python train.py --n_layer=14 --d_model=64 --n_head=2 --n_kv_head=2 --head_dim=32 --d_mlp=256 --vocab_size=1588 --activation="tanh_gelu" --norm="layernorm" --norm_place="pre" --norm_eps=1e-05 --positions="learned" --qk_norm=false --attn_scale=0.177 --bias="all" --tie_embeddings=true --parallel_block=false --init="uniform" --init_std_qkv=0.0825 --init_std_o=0.0825 --init_std_up=0.0825 --init_std_down=0.0412 --optimizer="muon_variant" --lr=0.00823 --lr_mult_qkv=0.7 --beta1=0.95 --lr_head=0.00901 --warmup_steps=200 --schedule="wsd" --decay_fraction=0.633 --decay_shape="linear" --final_lr_fraction=0.0 --batch_tokens=16384 --seq_len=512 --doc_mask=false --z_loss=1e-05 --train_tokens=141900000 --steps=8661 --dataset="wikipedia_en"
Each number is 50 + 15 x the weight over its row's rms, rounded and kept within 0 to 99. Layers, rows and columns count from 0. The size before them is the row's rms in percent of the matrix's.

# down: layer 2 MLP down (transposed), 256x64, rms 0.0761, rows 175-227, columns 0-63
# up: layer 2 MLP up, 256x64, rms 0.329, rows 176-227, columns 0-63
down175 105:54 65 27 39 48 61 72 58 42 49 64 40 29 48 46 56 60 47 35 21 50 33 30 40 48 46 64 31 25 68 35 31 29 68 60 59 62 39 52 38 39 51 38 79 45 56 51 40 85 64 39 60 79 76 51 68 30 47 65 59 56 60 74 67
up176 089:58 55 54 70 48 46 35 69 22 40 45 38 77 65 70 44 56 46 43 70 60 71 55 51 32 33 65 51 63 59 71 75 36 38 34 61 20 64 62 53 52 37 59 70 52 42 31 44 62 42 72 72 41 45 13 60 32 56 71 26 32 42 60 50
down176 081:40 50 45 38 60 50 41 41 63 73 66 63 42 20 35 13 68 45 60 55 74 52 71 48 49 79 14 58 67 67 49 43 32 66 59 41 64 53 72 54 37 33 53 26 54 66 65 46 35 78 46 34 51 33 50 42 47 68 28 55 57 69 40 49
up177 076:63 64 38 52 51 61 35 46 50 47 18 22 57 68 53 40 58 29 48 57 66 56 42 45 93 53 67 55 41 79 64 60 23 65 63 35 42 45 58 72 37 47 27 62 68 79 48 64 69 64 15 65 58 39 51 48 64 63 44 58 41 48 49 48
down177 072:63 52 39 82 40 55 51 41 29 50 29 15 28 43 37 47 54 45 39 49 39 40 43 58 76 40 61 46 41 62 49 22 65 30 29 55 55 26 40 81 36 40 41 61 72 78 50 47 31 41 29 68 57 37 33 51 64 23 57 41 53 63 59 56
up178 107:34 68 08 57 74 20 41 41 61 27 48 56 66 39 39 52 42 73 41 51 79 41 15 61 71 39 36 37 45 57 55 62 54 59 62 71 39 48 49 51 59 69 55 39 33 58 38 51 46 63 42 54 69 73 37 42 54 69 44 25 65 68 60 57
down178 115:56 74 40 35 69 35 32 26 79 47 30 52 80 43 39 50 29 63 35 25 47 40 26 59 77 28 63 37 48 37 66 68 58 67 45 61 44 47 52 37 56 51 48 41 29 58 22 53 27 41 53 56 59 44 23 59 35 42 71 38 40 65 39 39
up179 080:63 72 69 34 36 56 42 41 59 52 55 35 56 36 51 66 66 49 33 32 16 71 68 67 54 57 41 48 38 84 34 39 59 45 56 63 24 29 54 32 26 67 46 45 79 86 55 66 34 46 47 48 65 46 35 45 39 34 55 54 72 48 48 65
down179 078:49 54 69 40 52 42 54 58 57 56 64 46 42 45 70 38 42 39 71 52 77 51 32 52 17 30 57 37 50 54 54 68 35 76 67 20 57 57 37 43 88 41 43 43 52 17 66 65 82 45 40 36 39 51 36 37 69 68 55 46 44 25 62 41
up180 095:71 61 49 60 59 69 48 38 44 30 43 34 60 52 45 68 49 33 68 52 48 49 48 71 56 50 37 60 64 72 52 33 24 46 62 38 54 64 27 54 46 58 35 60 81 30 54 43 47 79 55 63 73 10 70 23 40 75 32 47 30 41 55 36
down180 066:38 26 51 43 49 20 52 62 42 66 12 47 83 50 54 40 59 41 54 19 33 62 63 62 44 44 55 60 41 53 31 47 59 71 48 47 60 32 49 53 33 26 61 48 57 32 39 52 72 45 44 31 27 41 57 57 72 50 76 17 71 67 40 59
up181 107:36 57 57 36 66 63 56 79 52 52 28 44 57 61 44 59 60 65 99 29 46 53 48 45 62 46 47 53 56 54 56 38 44 53 44 59 58 56 36 54 41 28 65 26 56 45 45 36 42 46 41 60 40 57 58 26 11 45 53 76 96 61 40 40
down181 112:77 73 42 39 53 58 66 42 62 64 42 60 35 67 15 56 39 35 65 22 67 73 51 30 70 52 45 62 55 70 55 28 46 60 41 43 26 60 60 44 42 31 71 33 54 38 51 63 38 38 59 69 59 35 54 19 36 57 51 52 51 71 35 24
up182 111:40 33 60 12 43 71 51 65 27 53 43 69 44 37 38 40 34 55 49 35 63 34 60 71 73 55 37 58 62 42 47 54 39 49 52 42 39 74 35 48 10 45 35 47 75 60 64 47 55 55 21 75 64 78 65 50 42 34 58 61 46 54 75 40
down182 095:30 22 43 43 53 60 54 47 41 66 24 53 61 46 41 06 17 55 57 59 75 29 71 70 59 43 33 28 60 56 73 62 37 45 21 37 49 68 53 43 52 39 55 42 53 36 58 57 39 35 44 42 48 66 57 66 57 24 61 50 46 46 70 70
up183 090:33 71 37 74 67 31 43 55 69 53 44 46 67 61 63 73 71 53 33 62 41 37 62 66 42 28 71 60 56 62 10 59 34 58 67 40 42 47 37 44 67 65 47 53 36 35 44 53 32 08 38 37 57 35 45 30 53 55 46 52 26 48 60 35
down183 088:75 21 34 44 34 29 65 36 66 75 43 69 59 39 47 49 62 74 63 63 49 31 68 37 72 64 67 55 58 73 53 28 63 63 48 18 67 56 47 52 71 34 41 35 45 35 53 53 54 37 38 35 34 52 51 23 40 63 42 71 58 46 67 29
up184 088:58 56 32 55 42 55 30 47 42 47 60 34 27 25 47 46 57 42 51 33 72 33 72 50 64 91 57 62 62 67 38 76 28 48 54 79 54 29 42 33 45 57 63 55 43 78 58 83 39 39 58 47 65 33 50 40 74 73 45 59 49 52 50 68
down184 073:34 68 14 72 30 39 50 58 63 39 38 26 34 59 43 53 43 57 51 49 62 40 68 63 44 84 49 55 55 53 63 53 24 21 27 70 52 24 59 57 16 46 35 61 64 62 52 56 29 51 44 39 45 73 56 59 54 56 45 43 68 69 50 72
up185 092:57 48 66 68 41 52 50 38 30 27 36 35 56 51 47 43 43 67 68 84 46 49 17 53 42 43 43 60 39 26 59 61 30 58 48 54 77 63 61 70 38 81 31 24 49 62 45 58 50 44 28 55 64 59 30 32 52 31 51 49 64 68 38 85
down185 104:20 52 53 42 65 51 49 37 47 66 76 26 83 63 54 46 58 46 44 79 54 55 70 60 45 54 51 19 35 38 65 47 89 35 56 58 38 33 69 28 39 55 43 65 34 31 64 54 45 30 85 35 62 55 57 66 48 44 54 41 53 67 54 46
up186 092:34 61 61 50 58 68 24 27 65 46 27 35 62 46 58 32 37 42 60 68 43 29 20 37 37 51 19 34 62 49 49 48 43 53 42 52 51 91 45 45 41 37 49 50 65 21 51 48 59 66 71 50 52 63 74 39 45 21 81 58 46 55 39 40
down186 086:71 95 41 57 60 50 53 28 67 42 58 56 38 46 48 76 61 29 39 29 62 89 68 49 51 70 64 23 55 76 48 53 54 37 47 54 35 42 52 35 61 35 37 70 32 54 54 52 32 39 35 48 46 29 64 55 22 60 57 46 55 54 62 34
up187 102:72 51 39 47 55 53 62 20 43 45 71 34 50 55 57 42 46 40 49 60 55 61 31 53 45 35 60 48 44 57 30 58 73 76 53 69 37 47 41 29 61 33 88 46 56 39 26 50 72 28 63 67 63 38 39 51 43 55 70 77 30 36 62 11
down187 107:69 42 41 73 54 51 32 21 62 52 24 52 70 80 76 38 56 52 43 41 61 40 40 74 31 67 32 40 44 26 22 43 45 40 69 71 38 51 48 44 45 50 42 58 58 56 78 71 46 44 48 29 49 52 46 59 90 44 67 46 36 37 41 47
up188 096:82 66 22 73 47 57 51 70 33 58 50 52 40 35 58 39 47 53 50 44 50 43 61 51 58 48 52 00 57 48 42 43 43 52 64 57 17 15 61 42 54 52 36 57 34 55 65 68 36 24 35 56 67 57 37 54 60 30 40 46 32 74 36 57
down188 101:45 47 61 53 58 70 00 50 59 51 51 31 60 57 58 83 56 58 55 46 62 46 50 47 36 50 48 56 37 19 34 57 38 60 67 39 65 84 38 45 46 18 61 53 74 39 45 56 75 62 62 58 36 35 59 43 67 56 49 21 69 48 60 42
up189 092:86 69 29 34 58 62 62 34 45 53 64 37 49 65 70 30 66 44 31 57 58 64 63 62 47 42 18 28 65 56 64 52 67 76 47 31 33 51 39 31 44 44 61 93 60 39 48 60 41 53 70 56 42 36 36 58 50 37 51 40 27 36 48 38
down189 093:87 50 52 75 49 17 44 42 52 45 54 30 63 49 51 75 42 08 61 61 39 57 39 26 30 53 51 48 71 65 30 40 28 56 63 48 60 46 60 51 31 68 57 66 72 49 31 60 55 67 34 53 43 39 51 55 57 85 57 52 45 54 51 33
up190 098:54 54 54 37 46 38 49 43 54 31 73 50 31 43 68 08 37 67 69 67 37 44 36 54 59 45 41 56 69 53 34 57 59 35 51 45 59 65 24 46 74 32 33 48 82 57 28 48 52 46 61 62 29 56 22 62 75 63 70 54 77 62 46 34
down190 091:62 51 68 67 53 41 44 26 43 38 48 55 52 56 15 80 55 40 56 21 35 49 61 47 36 40 48 73 69 80 51 57 38 40 66 36 53 68 35 45 40 52 59 25 78 63 55 54 51 59 50 22 54 58 49 19 25 42 60 64 20 58 60 47
up191 100:50 57 63 36 36 47 37 40 49 11 49 49 51 32 22 87 45 49 51 42 50 64 12 55 45 03 42 68 44 48 75 56 68 34 43 61 53 75 33 69 34 42 45 46 57 42 41 45 75 47 43 75 46 62 42 43 51 37 53 44 48 44 52 51
down191 097:58 39 58 61 25 61 56 67 36 21 53 71 59 38 51 48 50 32 65 54 54 31 28 62 45 11 37 37 25 44 69 44 68 28 42 47 46 54 50 42 46 57 57 50 23 47 44 40 70 80 70 68 30 62 34 59 68 61 61 37 49 38 73 70
up192 117:33 21 32 62 45 62 57 88 13 41 41 43 48 68 40 66 68 37 43 45 50 46 60 48 36 67 42 54 34 37 38 83 65 50 72 65 49 40 44 34 39 59 52 49 18 54 38 46 64 66 34 64 73 48 60 37 60 66 37 73 50 68 54 37
down192 112:23 35 16 59 44 84 31 47 26 25 52 54 40 57 45 61 65 70 59 57 39 34 35 63 55 61 40 46 54 55 33 50 38 76 42 77 81 20 52 26 50 47 31 50 40 45 47 45 43 49 59 56 57 55 54 42 33 40 31 67 65 73 49 33
up193 069:63 65 48 54 65 26 52 27 65 53 23 42 44 59 70 30 63 30 53 58 71 82 77 66 77 49 60 55 24 56 48 69 62 48 31 77 66 30 65 45 43 60 47 40 36 87 48 40 37 52 51 38 54 32 33 62 47 49 50 54 39 63 66 49
down193 088:62 68 49 71 55 55 23 53 35 38 45 46 65 56 45 41 44 48 56 45 44 53 65 64 50 60 63 46 50 61 68 45 81 34 16 72 36 12 28 55 35 83 57 51 53 65 55 32 21 46 32 78 41 37 45 56 54 36 58 46 65 58 77 61
up194 097:53 31 21 60 40 68 68 26 52 59 29 24 74 28 67 65 66 36 42 46 59 42 46 84 50 58 56 48 68 31 37 28 35 66 51 42 64 55 48 59 39 36 22 64 53 33 73 53 38 73 58 68 49 50 77 47 47 60 73 43 54 53 34 52
down194 101:65 28 61 47 33 34 56 72 49 54 23 48 54 53 79 42 67 57 60 67 70 59 37 82 39 63 60 77 59 29 39 63 42 65 66 52 53 48 36 43 50 51 74 44 51 68 29 50 66 37 41 51 46 48 40 73 84 41 40 57 28 43 16 39
up195 071:57 73 58 67 42 38 17 55 33 51 57 57 56 45 42 41 46 60 28 57 57 70 59 40 79 32 22 47 44 27 65 75 56 45 62 91 28 48 44 33 57 55 66 61 72 44 34 41 51 52 48 63 29 37 90 62 48 62 45 48 49 54 41 37
down195 056:39 57 33 38 66 45 45 51 73 40 80 40 28 31 72 65 51 35 69 52 41 60 63 48 43 65 64 49 37 45 62 56 49 43 34 62 54 31 52 38 78 47 60 89 41 52 51 37 45 75 59 46 36 81 49 59 36 81 44 77 19 54 54 57
up196 091:38 44 57 53 62 48 40 71 35 21 66 66 59 46 45 47 58 43 63 34 60 64 47 70 73 62 45 36 55 39 48 41 50 40 83 32 54 41 37 28 19 23 60 43 25 37 53 58 18 46 40 32 26 72 49 47 44 50 65 61 56 41 81 71
down196 089:70 42 64 54 51 36 75 54 61 51 41 42 47 14 39 77 37 60 46 43 49 31 36 60 65 45 32 55 40 64 49 51 23 37 70 40 61 62 47 36 43 36 73 49 37 55 41 44 27 48 61 11 30 58 32 69 55 51 28 66 54 67 84 58
up197 122:55 35 41 17 57 59 38 63 60 53 46 39 51 52 64 69 52 39 65 34 40 67 57 29 70 70 42 43 72 33 61 49 39 54 28 19 36 66 19 53 37 63 65 60 45 59 58 33 66 62 70 56 25 18 57 39 29 74 53 46 28 40 49 46
down197 103:50 45 29 32 26 73 39 54 42 40 59 31 48 41 28 76 60 62 69 52 63 74 53 42 61 55 18 25 46 54 53 20 80 37 42 22 66 53 51 53 47 55 45 61 49 16 36 67 70 40 66 60 57 52 47 51 76 51 57 63 35 59 52 65
up198 092:59 69 41 16 69 44 37 53 88 32 44 35 73 46 43 52 45 36 47 65 38 43 35 41 46 39 31 71 32 45 26 45 65 61 72 60 56 62 58 67 34 34 51 63 46 43 60 11 63 72 49 38 72 61 64 60 33 61 40 72 55 44 45 41
down198 091:55 73 39 54 70 18 59 71 42 39 42 33 44 66 41 48 19 59 55 66 65 57 66 46 31 49 53 50 38 58 35 48 54 65 78 73 63 36 18 43 58 52 35 30 70 30 61 27 44 38 46 22 59 49 46 56 35 81 34 45 55 36 39 63
up199 083:77 29 41 32 38 72 22 41 49 45 55 44 76 94 59 44 34 57 57 60 23 50 55 36 48 52 58 29 80 41 42 43 42 79 57 38 43 58 54 32 44 54 54 85 45 45 46 53 67 39 51 35 69 41 48 54 50 63 47 59 57 26 28 43
down199 088:49 42 67 26 41 45 18 50 50 33 35 50 62 50 65 72 42 59 45 74 50 48 32 31 58 47 84 55 65 47 58 59 61 62 64 43 62 34 56 27 77 39 34 37 52 52 50 59 66 39 90 27 64 55 60 57 45 73 67 65 70 30 51 30
up200 073:51 54 52 65 30 50 71 63 69 54 55 47 40 70 56 74 20 12 39 74 56 69 65 88 45 51 64 55 47 61 48 38 45 28 34 44 31 28 42 48 55 66 72 35 36 62 37 46 41 39 35 40 40 26 76 51 39 58 38 57 44 71 50 41
down200 069:33 47 67 38 47 84 39 55 29 19 47 61 43 64 53 50 67 44 53 34 44 62 18 51 62 41 41 05 62 39 51 55 41 64 28 52 60 72 58 64 46 46 39 37 38 24 67 68 67 68 45 64 72 40 50 50 76 58 60 56 40 53 55 33
up201 084:74 62 67 61 33 39 41 27 48 53 52 70 58 28 52 42 48 65 47 54 45 35 58 59 77 55 30 38 46 46 31 53 85 28 25 55 55 69 34 56 54 47 47 22 49 43 39 20 48 23 53 58 50 30 47 62 58 70 31 47 33 65 68 19
down201 068:14 53 42 32 99 30 52 72 46 56 70 26 54 62 39 48 40 58 47 29 64 67 53 51 32 46 43 59 47 57 69 32 21 47 48 30 54 51 52 57 64 38 48 66 62 43 53 53 67 54 52 56 53 58 64 38 42 09 56 52 49 64 32 30
up202 112:42 50 69 69 44 66 53 77 40 46 33 43 25 49 61 54 64 43 68 37 47 66 53 49 54 34 61 65 72 54 31 46 28 39 55 52 40 38 54 34 52 68 39 73 28 33 61 64 41 69 27 68 56 66 46 76 48 05 53 35 67 66 27 57
down202 110:62 50 48 82 70 51 45 62 33 74 17 42 20 82 51 41 58 29 43 37 57 58 27 69 65 42 57 64 39 50 42 28 45 56 26 48 67 31 54 46 68 55 32 71 43 49 46 61 39 73 53 43 40 54 66 48 56 52 48 30 71 48 27 27
up203 098:34 63 40 53 55 68 46 27 45 57 42 52 73 44 64 41 70 82 38 33 57 41 48 81 49 51 42 26 25 65 58 27 74 58 43 44 38 64 53 52 30 55 14 44 49 47 49 61 61 73 55 43 30 41 52 88 35 46 32 58 69 64 53 38
down203 105:44 43 44 31 50 42 45 37 67 71 66 57 84 62 68 41 48 61 38 69 22 27 42 66 30 82 45 59 52 72 55 42 69 45 54 42 47 70 33 24 55 62 26 32 57 67 36 58 53 64 76 37 34 54 67 48 55 67 41 75 56 30 45 51
up204 075:89 47 36 63 50 56 47 60 61 39 66 66 53 36 46 56 37 74 68 64 16 65 49 30 73 33 58 39 34 39 49 43 54 55 55 60 34 75 73 42 55 48 50 52 54 33 36 51 60 41 19 44 55 60 48 28 29 34 60 74 36 57 27 22
down204 062:17 42 29 57 65 47 59 40 69 37 34 32 33 61 41 64 46 46 52 56 63 31 62 68 30 63 42 58 72 46 63 79 51 65 46 31 57 57 23 72 62 55 60 57 38 50 61 43 30 48 70 21 58 27 66 48 62 65 71 38 57 31 56 81
up205 100:58 53 53 79 70 23 76 53 32 25 57 58 46 43 78 43 48 62 22 68 70 28 41 54 43 47 30 36 62 44 13 57 53 57 35 57 26 56 65 45 60 56 54 56 41 31 33 51 44 61 39 33 68 69 26 56 57 51 62 33 41 52 55 26
down205 093:41 58 58 24 51 70 30 39 59 39 66 38 41 39 53 26 57 58 26 25 48 52 38 74 53 73 69 57 34 45 51 31 48 81 67 54 52 19 66 42 74 33 60 58 54 53 49 48 20 54 42 40 69 16 46 32 58 54 58 48 71 59 32 43
up206 094:66 43 55 63 52 54 62 60 46 60 09 37 42 36 27 52 65 73 33 60 39 22 53 44 64 43 51 35 55 35 56 49 50 38 69 75 66 43 39 43 45 60 54 46 22 45 61 36 15 34 49 65 62 55 64 69 36 44 41 41 83 51 70 76
down206 087:69 46 13 45 47 28 78 60 40 73 78 48 38 51 51 46 23 29 75 59 56 55 83 53 25 78 15 47 61 53 39 76 46 44 57 36 52 57 62 53 57 63 50 55 68 61 65 54 57 60 57 63 54 42 56 64 64 64 57 50 51 46 48 27
up207 085:49 65 26 71 70 37 75 58 47 45 55 46 59 23 49 58 77 32 56 40 58 68 54 57 64 54 95 58 54 38 47 25 40 49 62 76 28 52 34 38 55 47 46 54 28 58 54 58 52 44 60 31 29 18 69 38 37 44 24 35 39 55 53 57
down207 061:73 27 69 44 61 37 57 35 34 46 54 67 35 55 30 54 47 56 82 45 36 51 25 41 57 82 30 48 50 64 19 79 51 74 63 35 64 27 45 35 32 91 57 23 57 46 61 50 49 50 39 51 59 57 46 40 53 50 68 59 55 44 47 51
up208 102:53 98 55 56 31 38 49 62 56 54 53 53 46 30 54 61 68 32 55 67 62 32 37 68 74 22 46 37 52 57 45 51 46 17 48 44 53 53 34 55 65 47 42 51 85 72 26 75 50 36 47 52 33 66 43 36 59 57 70 74 62 53 62 35
down208 100:71 37 55 52 72 35 38 38 43 25 75 39 64 31 22 31 20 53 52 45 39 70 45 65 66 73 43 64 71 48 33 64 38 63 54 45 54 78 38 31 39 22 58 55 47 71 67 39 49 64 56 42 55 38 57 30 45 61 71 61 41 55 66 30
up209 090:44 76 56 79 55 37 59 43 59 46 78 33 39 50 60 65 56 44 38 53 71 36 52 47 47 70 66 53 58 21 39 74 53 51 43 36 43 37 26 31 73 24 44 53 72 42 46 57 56 52 81 45 14 28 42 56 36 63 58 28 45 29 62 47
down209 080:50 30 39 49 36 34 58 52 37 54 18 91 67 22 37 33 46 64 66 65 46 31 54 59 45 35 38 58 60 57 56 48 33 56 53 53 67 67 69 33 36 79 33 38 54 43 42 48 58 49 21 52 83 60 48 44 65 32 52 66 65 65 34 33
up210 081:39 47 53 38 49 56 73 73 59 42 14 44 72 69 55 77 69 26 60 63 19 50 32 40 44 48 39 29 53 42 65 43 44 41 15 36 63 73 44 53 27 51 52 59 52 45 56 18 51 73 50 48 38 49 45 48 32 63 36 32 41 55 31 66
down210 082:36 72 65 56 20 53 86 37 54 41 71 67 54 47 43 47 51 32 54 67 55 49 18 73 43 69 50 28 42 66 18 30 44 36 30 34 30 56 42 27 50 58 44 54 62 75 52 46 49 65 46 27 47 38 47 53 50 62 64 55 47 63 19 52
up211 098:21 53 56 56 52 58 67 39 38 49 50 51 65 51 45 61 56 17 64 46 47 33 41 51 49 33 51 60 51 47 53 50 48 66 50 38 67 57 95 55 35 44 64 53 58 38 88 30 35 92 51 59 66 61 55 58 48 30 32 72 76 56 36 33
down211 082:43 61 79 73 50 63 33 41 33 47 64 17 40 62 74 60 32 33 84 50 58 50 81 48 55 70 51 38 34 41 48 41 87 34 24 59 56 41 75 63 58 39 39 62 56 57 72 60 40 39 42 34 48 69 51 51 46 42 61 62 49 52 50 31
up212 126:42 69 71 40 47 67 57 43 30 55 35 35 56 36 62 50 49 59 58 61 33 50 54 63 41 37 50 34 58 53 30 70 49 62 64 29 27 50 51 46 16 79 64 30 57 84 49 17 48 60 70 62 58 46 45 38 42 38 48 81 36 45 83 43
down212 131:38 38 43 48 29 78 51 59 49 49 58 48 51 41 75 37 80 59 55 74 33 52 65 66 25 34 57 53 47 45 29 51 44 32 40 70 62 45 36 49 50 73 52 47 56 47 45 34 03 74 49 49 45 48 65 74 24 53 22 61 29 44 50 67
up213 111:99 53 51 65 50 37 45 39 44 40 74 57 39 67 62 35 46 38 58 62 27 44 38 48 54 51 58 48 59 50 49 51 66 27 56 33 47 45 44 43 64 59 57 47 79 61 59 52 65 62 59 40 15 50 26 57 46 58 86 51 52 58 32 13
down213 101:28 48 45 44 61 31 66 51 47 61 31 58 61 22 62 65 49 42 62 54 53 37 33 41 42 28 36 75 68 50 44 65 14 54 22 55 42 65 60 38 52 78 10 40 33 61 31 70 38 21 66 57 52 55 43 50 52 65 66 51 55 51 67 61
up214 087:44 57 37 55 60 43 32 54 48 57 41 39 69 28 34 56 68 23 51 46 62 53 63 37 46 60 57 42 36 41 27 77 47 59 36 83 00 54 32 58 35 31 58 42 32 42 42 69 62 59 61 64 30 33 66 55 49 82 41 60 61 35 60 55
down214 095:59 66 47 43 60 58 39 55 53 50 54 50 13 31 49 73 30 39 71 55 60 35 39 52 39 53 32 30 50 50 20 57 91 47 53 37 62 63 82 40 54 38 47 39 50 59 55 54 59 24 70 48 45 63 38 63 25 71 52 41 27 76 47 28
up215 110:23 60 54 30 39 56 61 57 63 67 50 42 80 42 36 31 39 51 45 36 70 48 54 69 46 69 24 62 77 43 35 67 28 33 09 49 26 48 60 64 33 39 51 46 52 63 53 67 47 31 57 54 36 21 67 40 62 62 29 49 50 32 50 54
down215 113:36 65 60 49 29 65 43 36 62 51 59 35 60 48 41 47 52 60 37 19 52 34 15 35 45 42 32 95 43 56 43 53 44 24 59 62 50 53 33 52 47 71 49 50 17 31 59 44 56 56 59 80 41 41 72 54 51 54 47 46 54 21 19 54
up216 100:49 42 48 54 47 35 58 59 61 56 31 50 53 48 57 49 41 65 50 55 70 28 33 58 58 17 53 55 60 26 39 69 54 41 47 54 45 37 49 33 47 66 69 59 39 20 31 76 47 30 27 27 74 99 55 61 52 62 29 63 31 56 45 42
down216 100:88 62 55 50 44 58 15 59 53 36 29 47 51 27 72 71 64 39 36 30 71 39 41 57 57 53 68 56 47 42 67 34 56 45 71 63 57 29 63 40 76 48 64 33 51 29 48 63 47 42 36 62 47 49 35 50 33 67 36 55 29 67 19 35
up217 102:41 63 41 29 62 42 15 47 48 24 62 59 41 59 44 46 36 24 49 16 79 63 51 68 65 60 59 40 46 50 56 73 80 42 44 51 51 56 23 57 82 34 55 38 60 56 29 51 61 61 71 46 45 51 56 51 70 70 58 58 20 55 46 38
down217 097:47 47 58 67 59 42 85 57 39 54 50 46 44 66 69 67 42 55 40 47 09 46 52 32 48 26 37 72 45 57 67 32 17 50 46 40 65 68 42 28 12 60 49 50 51 63 40 32 45 55 43 37 52 65 21 38 44 45 59 24 63 43 67 43
up218 091:48 38 63 46 45 50 30 64 33 24 46 48 53 35 35 36 60 61 62 16 42 36 21 47 80 50 63 51 33 47 51 53 40 74 42 45 48 40 17 49 57 45 36 60 59 45 60 41 79 44 49 80 26 47 46 40 74 63 41 47 44 78 28 71
down218 085:68 33 48 53 48 50 49 35 60 67 57 59 60 66 30 58 70 68 39 56 03 29 63 57 31 45 52 59 44 70 51 56 59 46 44 57 55 51 50 73 60 43 62 43 44 56 35 49 23 62 74 49 47 69 43 34 61 51 51 57 90 54 78 88
up219 094:68 51 22 45 56 51 52 59 50 15 27 61 47 51 65 29 43 56 61 40 34 29 42 47 49 54 51 27 62 36 43 79 33 77 27 41 57 80 44 40 69 54 80 27 50 45 39 70 44 64 42 63 60 52 67 49 58 79 66 34 57 38 38 59
down219 112:27 53 29 18 59 57 32 57 37 32 42 40 59 57 56 44 39 78 42 33 68 26 48 60 33 33 42 50 46 50 47 63 47 62 33 52 60 33 43 67 62 76 53 54 35 66 63 47 51 37 41 61 96 62 71 63 84 42 25 51 47 42 48 44
up220 092:20 38 49 24 52 44 75 51 66 39 42 58 71 41 29 32 62 27 73 73 67 57 44 59 54 44 71 68 31 70 62 58 51 28 61 56 46 50 28 62 28 23 36 71 49 45 55 33 59 53 62 41 31 30 47 52 38 28 61 29 58 38 58 65
down220 084:53 63 42 58 55 52 44 54 35 65 71 55 32 65 62 59 31 49 66 33 28 37 50 50 37 45 33 32 75 63 00 71 60 68 49 74 45 47 57 36 65 78 76 47 49 42 63 62 53 34 44 24 62 63 55 41 58 73 41 60 38 40 48 32
up221 058:43 51 51 59 42 66 50 62 48 64 45 22 38 76 55 24 69 56 54 62 66 34 54 52 37 45 46 54 87 57 59 46 70 58 42 66 54 70 46 47 56 43 60 23 28 66 39 29 62 57 49 32 75 50 48 48 63 53 05 30 48 19 66 41
down221 094:58 36 44 74 37 90 50 51 14 49 59 30 58 61 26 52 29 29 48 71 35 69 66 66 61 53 57 59 59 60 38 32 55 34 32 82 47 51 54 51 50 33 61 66 46 46 43 22 38 51 40 45 76 42 68 60 37 44 42 34 68 60 51 67
up222 082:30 71 64 61 78 57 65 60 35 56 57 55 34 47 04 64 57 43 34 35 62 61 55 50 46 43 60 40 44 53 65 31 45 44 43 39 56 57 46 59 37 51 57 60 35 32 71 34 68 87 53 59 76 50 82 41 75 34 47 42 55 31 74 45
down222 070:78 51 23 64 65 53 64 77 41 49 39 43 50 40 66 25 22 55 58 53 36 48 40 73 31 91 56 33 63 62 29 40 54 37 35 71 38 47 51 32 37 46 53 49 78 54 37 66 77 53 67 56 53 31 49 60 46 63 37 52 59 51 26 45
up223 113:25 40 50 76 47 64 44 41 65 64 49 30 74 49 35 23 72 73 33 52 41 60 51 49 52 46 57 62 47 48 58 61 47 52 17 53 49 84 36 47 46 27 57 59 27 45 41 37 83 62 47 52 48 39 61 76 67 39 47 38 13 67 58 46
down223 117:65 66 29 58 47 70 54 22 51 31 57 35 40 36 31 37 56 74 21 42 14 58 38 76 35 64 56 56 77 66 49 51 81 43 59 45 77 45 74 42 52 57 60 55 52 66 53 49 77 45 55 65 51 44 74 56 65 34 40 39 40 51 43 46
up224 119:85 52 45 51 68 43 28 83 29 22 48 59 48 43 52 27 31 54 63 73 41 24 38 36 58 56 42 68 67 55 47 87 55 57 48 40 50 49 42 66 63 53 39 27 61 72 28 54 65 42 34 55 42 59 55 55 52 79 49 53 34 43 46 24
down224 139:57 58 57 50 41 42 25 56 27 63 40 43 37 26 21 65 37 53 68 54 39 82 39 53 55 48 38 31 59 67 65 65 33 51 29 57 59 42 34 27 34 69 63 62 54 71 25 36 75 53 35 65 86 42 49 61 59 67 33 53 58 68 63 55
up225 084:35 48 30 57 48 72 26 51 69 43 67 46 41 56 70 48 58 34 46 42 43 27 37 67 35 44 18 65 63 40 41 75 40 47 48 38 72 24 42 53 51 27 53 64 50 23 41 53 46 57 36 39 68 50 28 69 86 48 56 63 86 46 49 60
down225 086:62 49 78 59 71 50 48 36 59 72 41 40 34 40 31 27 47 53 46 58 67 57 80 28 64 46 42 62 45 41 51 14 68 43 40 67 38 71 38 34 36 73 39 60 49 52 46 63 59 50 43 34 29 31 74 48 24 57 31 63 38 57 39 20
up226 104:75 67 53 45 32 55 42 40 60 42 63 53 36 49 71 46 55 51 65 67 55 44 45 50 56 62 42 52 32 44 18 57 56 46 62 63 13 47 32 28 68 46 63 40 60 33 57 56 75 19 68 57 30 17 34 80 49 50 54 57 50 63 44 16
down226 111:37 39 56 58 61 28 24 70 35 57 20 28 62 28 53 56 58 24 45 55 65 55 71 73 33 57 57 64 47 48 64 72 44 29 32 61 72 51 50 59 50 42 54 40 75 64 24 66 49 54 48 27 28 67 62 60 56 68 70 57 58 70 30 60
up227 108:49 50 24 41 22 25 67 36 63 61 72 60 41 71 57 69 36 30 51 51 48 54 61 70 65 48 49 46 69 39 46 50 75 63 69 72 17 34 08 54 73 63 50 48 43 57 58 64 28 58 50 44 35 41 38 56 54 38 34 62 49 38 43 31
down227 096:68 51 62 70 40 37 30 61 44 62 39 34 76 43 50 00 54 49 50 74 40 46 35 56 49 51 61 51 46 37 46 41 17 34 45 46 74 51 67 36 39 23 46 75 42 45 45 52 40 60 62 47 70 44 37 70 47 57 55 39 76 41 44 82